config.yaml
vocab_size: 1024
activation: "swiglu"
norm: "rmsnorm"
positions: "rope"
rope_fraction: 1.0
init: "orth"
init_std_qkv: 0.0463
init_std_o: 0.0116
optimizer: "muon_variant"
lr: 0.00797
grad_clip: 1.0
schedule: "wsd"
doc_mask: true
Each number is 500 + 40 x the weight over its row's rms, rounded and kept within 0 to 999. Layers, rows and columns count from 0. Numbers have three digits each. The size before them is the row's rms in percent of the matrix's.

# layer 2 attention value, 32x96, rms 0.0801, rows 0-31, columns 64-95
100:534505512519493474520480526482462521504467514574483486539600506520519421564498519489513508513461
100:488580496562507489533533508540481476551538540514421484478542448404509554466478467455507527518546
096:456526518447580486484536511469496503542472442471502542439521454479562459449549522514488465475481
093:491429490468452427459528508457420469478457484404472547470399520472507576474448508570430511495457
101:513535521444527454488505498493462484498518529451576451499486583485512448493506502494538503507605
104:522488502437497492602481484474573535477462515436566476512492471530543537543477554538599522488547
102:524572502411459485504489442497517545523452549499450508516501525516455495436523477568497553506501
102:460463487516500482510489525487455482457517589447624511553558518494536564494517526512477461428509
098:520498445456493517478531534539545524472415570518473527433535425480468495518515484432546490473467
100:519530467480464557482476453489485517533547481532521473524518429526494495498473501520522519477562
097:547432514521505468474495479467416510475437547436448486512544446503458448563430441492414502532490
104:448478469503495533523421611508601538538549490511575474577530491516496586476528451494444538489486
097:512522526510538522462510530546482479546502528494463479513492468513558428499531570525551510459501
102:421483556519488491591495507466484506471505399462595544471492547522518569485470507467463498497509
096:498473518554473513535491488488557496464514484439547481492471571502478472491476522553522544504395
100:529462485496514494500489473516526517578449493528516501497426493520491510538533526524594481534472
101:467472523541570496395552548461504494490516475508553521527501453537508499418462526514492537570500
108:539473542507512488454493521461483485508593537483441506460476547537527495464567508491539530444468
096:473498480544526474531522474443573537618494502429520518511593455477510500515548540545445519521462
104:478596466550434574538484488534447457470523488575485509500484570444524522512453445517509549505552
096:489370480510510465472459486540419542473518448500418490538505503509488441490574505468535538446538
103:504508530486503468443524490461406501502456502457470464510478564538512560567532484536456549520488
101:461416499500545473523530469481523496444542514507437555479513463479527565484579487480525495563530
093:508550537482510461453566482425453563497444448455554540518516471527508545558471482480577454456510
101:532488514495501560553501508468456473454507519472487502554543503557544453479494477512498538491565
102:471455489498479534442518486495491526452475549481508525529432551524460612511569515577574478444517
099:541508482584495553478525577489489534484499521403481497487532492575499486545505490482520480493513
101:491454518521498484468435448631524464480504494494517490556513592494504546438525526443459481511528
104:509515467530507519536565459451543531535441581494530481493480575475491508538483483438465534506512
101:477450432519470463538544501419567460567516468526489495588567531480459483529445482422537560507541
097:486466479543493439469489532452548553560493521548488480477414573518543485522453566490528537431547
098:482542518496504549448531491550492472567487467491595503458454462596531490483468459535552507494451